Part of a small language model's weights.
Size: 10 layers, 4 heads of 64, MLP 1024 GELU.
Architecture: LayerNorm before each block, learned positions, no biases in attention or MLP, untied embeddings, capped logits.
Each number is 128 + 24 x the weight over its row's rms, rounded and kept within 0 to 255. Layers, rows and columns count from 0. The size above them is the row's rms in percent of the matrix's.

# layer 7 attention key, 256x256, rms 0.132, rows 231-255, columns 128-191
size [ 98  94  94 100  89  95  97 101  97  93  99  89  95  92  97  91 102  94  99  96  96  97  94  89  95]
[[110 115 122 146 140 109  92 136 121 147 154 165 146 121 126 118 177 141 112 111  96 115  93 127  91 171 107 144 151 121 146 147 154 110 153 147 101 110 139 117 114 133 120 126 133 157 119 161 125 155 106 185 145 116 154 117 156 129 144 147 119 138 143 131]
 [158 102 123 101 142 162 119  84 112 110 128 123 111 120 139  74 103 149 120 103 143 137 136 123 123 131 107 156 159 132 166 154  72 101 132 168  91 166 123 102 133 114 146 112 124 158 145 120 113 107 121 113 117 188 119 127  91 162 114  94 131 129 141 126]
 [144 122 116 117 134 142 153 113 119 167 153 166 155 120 101 142 123 123 104 163 117 160 135 104 128  86 178 157 127 143 187 108 140 158 123 170 105 161 110 100 144 175  91 126 112 135 140 144  91  93 138 132 105 127 132 146 138 113 115 122  75 186 139 134]
 [101 101 143  99  64 166 132 142 118  87 102 146 111 102 107 119 144 131 139  85 177 102 202  95 123 129 135 124 120 112 127 143 116 175  98 125 120 120 167 150 177 121 168 133 139 117 116 118 108 135 114 155 129 109 103 132 113 167 171 113 136 134 100 128]
 [103 160 173 148 107 132 151 154 129 121 108 117 121 170  97 157 144 156 151 128 135 147 132 156 117 130 136  98 114 151 130 117 140 118 132 100 117 137  86 103 135 136 139  94  90 111 119 155 173 138 105 104 133 108 138 105 109 167 148 128 123 151 145 164]
 [159 128  71 143 101 123 152 127 119 120 141  85  88 102 118 144 151 112 102 127 132 166 128 168 129 140 129 120 164 103 140  91 120 145  80 163 102 138 176 156 159 113  93  92 113 124 136 114 105  60 122 130 102  76 162 110 103 184  87 101 109 116 150 137]
 [191 156  90 108 114 128  93 139  88 111 135 170 139 127 129 143 130 148 127 106 125 107  85 151 111 118 109 137 104 172 106 126 150 135 145 142  99 123 172 109 125  91 161 106 112 155 132 132 157 128 112 111  86  79 114  88 124 131 134 139  83 145 123  89]
 [ 96  95  96 145 103 128 113  88 138 125 126 126  99  98 136 118 103 119 168 121 120 152 145  92 143 160 129 137 107 140 129 174 162 146 148  99 131 136 149 167 148 150 180 116 149 104 120 113  69 118 181 120 149  94 155 112 151 133 123 111 136  78 134 151]
 [105 128 154 116 138  99  98 140 124 110 128 129 122 102 110  99 116 164 152 120 129 185 117 146 133 102 146 106 156 111 121  89 143 144 123 133 150 107  70 129 120 151 111 126 104 176 168 130 136 123 153 115 158 112 159 149 103 118 147 129 102 142  92 159]
 [149 127 131 165 103 160 142 115 116 135 131 101  83 137 119 144 157 180 134 158 122 102 122 103  90 159 133 100 136 133 124 141 165 121 127 165 156 107 118  90  91 113 157 130 141 140 130 175  93 141 183 122 156 112 125  98 158 116 150 119 124  92 128 140]
 [132  90 127 102 171 106  88 120 142 106 121 132 148  93  88 104 141 121 141 109 145 154 152 132 101 110 154 117 108 142 130 105 152 129 120 118 123 165 102 115  96 157 123 126 133 187 107 120 156 114 131 127 137 131 137 128 134 108 118 122 146 135 103 153]
 [135 173 134 107 119  99 133 108  92 152 164 175 108  68 132 110 145 114 134 146 122 142 132  98 161 159 114  67 182 112  80 135  98  98 111 139 142 122 152 147  76 115 114 115 132 131 131 159 136 118 121 150 140 154  84 134 161 132  92 117 124 106 146 125]
 [162 177 127 124 153 149 113 136 188 122 126 167 103 171 120 142 112 110  84 159  85 129 107 115 136 120 120 127 129 156  88 113 163 169 137 118 134 111 178 128 120 166 159 156 111 148 139 118 138 101 142 145 109 139 131 117 111 136 171  89 143 126  89 118]
 [121 112 134 143 169 123 106 137  91 111 165 128 120 150 181 157 141 118  94 161 130  94 107 160 125 135 159 160 125 196 144 173  78  95 109 151 113 136 120 114 156  91 140 128 143 167 149 122 136 100 130  98 122 143 154 103 106 134 139 110 135 149 136  94]
 [152 119 129  99 143  83 158 125 122 149 152 140 125 145 118 145 116 123 129 105 166 111 133 110 106  79 138 152 124 162  99 115 143 134 141 107 125 110 119 132 170 121 138 116 123 130  73 131 160 152 125 135 132 107 143  82 134 127 124 129 119 167 132 170]
 [116 126 149 132  97 126 143 126 100 144 118 170 153 158 142 179 108 102 146 112  92 173 116 124  91 136 158 143  86 144 113 110 150  96 128 143 151  79 130 157  85 132 105 125 137 119 136 103 127 128 122 182 138 146 135 140 146 149 145 118 107 157 119 107]
 [172 178 147  90 125 114 100 154  84 143  87  77 144 158 103 188 167 102 150 153 151 165  84 140 105 187 131 121 135 122 141 159 106 131 101 163 104 131 146 121 152 122 129 153 108 123 121 143 115 152 179 119 127 113 129 135 164 139 108 110 141 135  73 127]
 [101  86 127 184 146 158 128  77 150 153 110 100 141 171 138 168 153  93 147 121 114 153  98 114 136 131 107 130  79 144 143 121 163 152 111 177 105 116  93 149 128 140 119 118 114 129 126 127 105 107 153 136 119 129  90  85 136 125 153 110  93 104 102 127]
 [134 115 146 136 115 124 152 138  97 142 118 119 148 151 169 120 137 104 120 135 115 147 137 106  94 131 147  77 150 110 144 141 112 117  93 138 145 138 137 105 169 118 135 150 134 127 131 115 169 103 116 119 101 119 128 106 168 131  91 127 150 124 139 137]
 [ 98 116 120 136 119 118 103  90  92 108 168 146 142 158 141 147 127  80 119 111 164 152 131 138 137 112 138 115 155 128 178  86  84 175 103 145 148 100 119 173 125 102 129 109 126 141 102  73 134 125 137 128 124 126 101  97 156 153 145 110 135 146 121 147]
 [108 127 110 114 106 150 122 131 131 146 113 138 161 106  91  90 124 130 100 131 117 130 182 149 124 151 112 188  70  91 115 149 126 163 136 116 150 138 114 125 133  99 133 132 120 162 181 148 169 128  75 152 135 117 159 111 118 159 150 107 166 126 137 148]
 [133 101 138 127 149 113 149 132 104 148 134 112 133 101 141 122 143 122 105 182 132 156 118 143 138 150  94 140 138 170 150 103 148  94 125 111 176 115 131 108  99 130 183 115 110 136 144 137 123 107 120 157  69 133 154 140 111 129  96 161 156  92 116 127]
 [104 179 132 179  84  98  84 136 132 153  98 116 123 138 136 148  91 139 109 148 153 140  80 113 140  82 147  92 143 132 140 161 126 136 170 122 137 178  95 130 111 124 134 138 116 159 115 175 115 167 146 156 145 131 114 169 135 133 101 119 121 105 146 106]
 [121 152 143 158 109 150 123 165 120 150 191 104 119 144 125 110 162 139  68 127 124 118 133 140  98 112 144 129 132 159  91 147 138  88 114 151 122 127 119 153  90  94 159 138 127 104 103 144 157 161 169 118 142 142 178  99 142 147 131 168 115 111  71 151]
 [153 103 125 117  97 121 143 155  86 189  82  79 112 130 125 151 138 164 125 157 117 126  80 133 182 133 143 106 155 130 120 119 136 109 153 127  96 111 158 160  99 125 139 131 138 152 140 105 138 147 114 125 109 112 115 110 139 101 139 110 129 112 142 136]]
# layer 7 attention query, 256x256, rms 0.132, rows 232-255, columns 128-191
size [ 91  93  99  92  93  93 102  95  92  93  86  97  86 100  89  97  91  98  93 100  87  97  90  93]
[[143 109 148 134 118 153 144 150 114 107 136 113 111  92 163 138 103 183  84 115  97 139 144 158 173 106 162  96 148 132 103 112 123  98 136 141 116  92  93  91 141 171 116 148 165 149 104 105 144  89 112 179 138 137 124 130 125 129 133 147 116 144 149 174]
 [121 136 105 126 132 141  99 113 125 163 132 168 155 101 116 159 150 135 139 109 135 116 114 116 106 118 118 128 100 118 147  83 102 130 130 103 133 134 133 141 141 132  91 147 174  75  92 167 114 122 172 150 171 133 168 128 109 154 119 100  74 126 157 147]
 [129 144 167 116 104 137 156 128 120 154 153 124 132  98 140 169  93 130 119 116 138 124 145 150  69 148 134 123 124 125 119 146 140 123 140 147 135 132 109 177 165 136 163 125 121 147 137 143 102 133 138 143 140 113 139 101  79 166 130 150 104 122 106 136]
 [144 121 147 122 121 133  82 135  94 109 102 127 157  78 130 100 101 122 132 135 130 152 113 180 104 129 136  92  77  93 150 109 123 103 128 125 133 146 151 128 109 121 128 103 173 110 106  86 152 168 154 108 160 154 123 110 154 160 153 152 142 147 148 139]
 [115 163 114 146 136 105 134 160 152 108 121 115 130 124 135 128 119 107 124  88 127 111 123 149 169 139  94  99 140 122 199 128 100 163 152 157 117 136 115 126 157  97 120 168  95 142  81  94 132 105 142 117 152 115 110 127  97 165 146 139 151 118 145 156]
 [132 149 119 129 137 140  98 111 140 152 116 141 129 137 143 135 165 152 119 120  81 109  94 124 151 115  84 182 145 126 125 122 150 135 145 143  95  86 152  93  82 115 173 121 104 113  87 159 104 108 103  96 145 106 121 156  81 126 111 144  85 140 146 122]
 [107 118 145 181 119 131 119  97 166 109 137 147  92  84 126 129 176 144 164 116 120 140 100 115 137 109 122 136 136 123 102 114 132 115 123 101 141 142 140 152 121 168 171 117 137 112 138 126 115 141 155 127 161 101 151 149  97 136  92 154  84 136 114 141]
 [146 119 138 145 140 102  69 111 129 102 167  89 114 185 168 124 119 112 104 133 116 170 115  87 126  85 169 164 119 120 122 142 120 162 134 119 109  89 118 129  94 116 114 149 135 134 146 147 106 154 123 140 133 130 146 136 140 114 151  86 127 149 148 135]
 [129  92 147 124 139 114 102 133 115 125 109 123 117 157  85 182 138 158 173 130 114  85  91 119  57 108 118 131 172 125 134 143 102  97 127 118 165 134 137 107 156 148 174 106 126  97 123 150  84 110 152 107 195 107 148 105 145 160 121  94 134 116 156 134]
 [124  94 164 154 121 104 118  86 130 166 119 116 154 132 101 146 101 152 156 119  94 151 128 133 142  98 133  95 117 144 107 117 140 107 124 124 109 158 114 109 115 119 147 154 181 160 124  92 120 163 119 161 139 157  93 135 154 128 129 125 129 130 119 108]
 [160 108  95 124 112  85 160 151 137 182 188 166  64 143  90  72  95 173  99 141 142 150 112 193 159 129 149 134 125 137 125 111 101 180 102 101 132 116  94 105 136 120 104 127  92 151 136 128 133 112 109 117 159 122 104 108 117 137 146 142 131 154 125 110]
 [157 138  81 135 139 125 154 132 108 100 142 157 138 181 135 128 184 135 106 117 130 118 115 135 110 135 128 120 117 180 108 142 119 118 174  87 171 173 143 149 151 138  99 138 143 119 166 112 153 137 122 158 107 151 102 155 141 160 130 148 102 121 107 145]
 [108 125 176 172 149 110  93 173 110  67 142 161 140 191 125 135 113 115 130 128 125 136 177 155 146 163 137 150 156 180  94 159 124  70 128 155 100  78 109 115 169 122 108 109  85 151 117 125 114 113 132 111 142 148 113 109  97 115  94 129 109 118 117 128]
 [ 97 111 116 128 148 106 123 109 116 136 138 124 129 119 119  98 132  73 157 116 150 108 103 103 101 123 100 137 176  86 120 116 113 135 116 123 151 135 102 148 160 132 112  96  92 114 133  67 129 146 109  92 164 169 123  73 117 130 125 132 162 126 116 152]
 [ 94 123 167 114 134 104 155 123 114 144  96 142  99 163 111 116 104  58 141 127 162 124  85 142 102 102 113 148 130 108 158 146 142 101  97 166 156 130 146 122 119 115 123 163 124 140 137 110 106 161 127 120 155 171 107 101 113 107 108 103 104 149  82 121]
 [146 144 106 107 152 138  79 122 122 110 120 151 122 137 120 143 125 105 191 111 121 175  98 145 146 141 101 113 168 143 116 125 123 136 110 151  85 116 124 130 133 124 113 155 114 126 179 100  96 139 127 129 159 122 116 125 103 130 129 125 127 110 129 112]
 [147 115 114 159 149 154 118 114 174 135 126 142  94 162 138 111 115 147 157  94 130 125 107  85  84 126 110 100  96 134 174 107 102 142  99 127 101 102 127 156 116 110  92  95 195 152 137 158 106 143 160 136 129 150  64 124 128 107 128 148 136 145 131 141]
 [143 123 112 142 114 134 128 140 151 183  94 148 113 111 148 149 131 122 161 116 121 123 115 107 174 141 148 129 140 118 133 153 191 125  94 120  90  87 154  73 124 136 109 118 121 152 162 135 114 144 141 144  98 142  91 119 157 163 175 155 105 130 151 142]
 [110 102 154 148 139 123  86 124 130 163 132 124 143 118 147 144 113 101 137  87 144 125  68 132 106 101 105 141 133 132 126 132 107 151 159 113 134 128 126 158 181 128 111  97  88  97 109 113 143 131 173 112 114 164  66 146 127 113 163 191 101 133 136 107]
 [129 117 107 126 164 124 119 114 108 121 113 157 149 111 127 140 126 119 119 106 107  81 157 124 126 138 140 113 129 151 107 115 112 130 148 131 132 147 123 159 131 133 133 107 174 106 116 142 131 122 139 122 133  54 170 118 192 141 139 150 125  72 157 145]
 [157 103 105 138 120 167 105 141 101 156 150 132  94 186 158 136 129 117 150 139 142 125 128 126 147 174 118 124 145 151 119 152 163 117 101 164 154 125 135 116 109  96 160 141 177 133 127 179 134 135 169 139 108 142 147 148 137 179 105 129  95 161 151 161]
 [103 154 141 163 119 117  83 121 128 105 119 189 122 118 176 144 151 103 144 155 123 137 106 128 140 121 160 113 138 126 131 148 108 151 152 102 137 112 118 142  78 146 127 164  95 150  93 117 159 168 184 136 142 116 150 152 140 116 136 144  74 116 134  72]
 [137 100 162 115 123 142 145 154 127 164 165 137 145 120  66 134 149  98 128 158 126 148 132 102 117 123 146 131 160 117 128 133 147  63 147 130  87 171 111 154 119  95 154  77 108  94 166 111 140 114 101 122 145 141  91 105 139 142 121 107 132 168 117 144]
 [158 165 159 109 110 128 137 138 121 155 123 116 106  93 107 123 151 119 153 143 174 112 147 109  91 141 124 105 136 146 147  60  98  85 160 129 137 111 132 159 173  93 136 118 120 129 119 161 148 145 136 130  95 106 156 112  97 173 130 134 166 123 102 161]]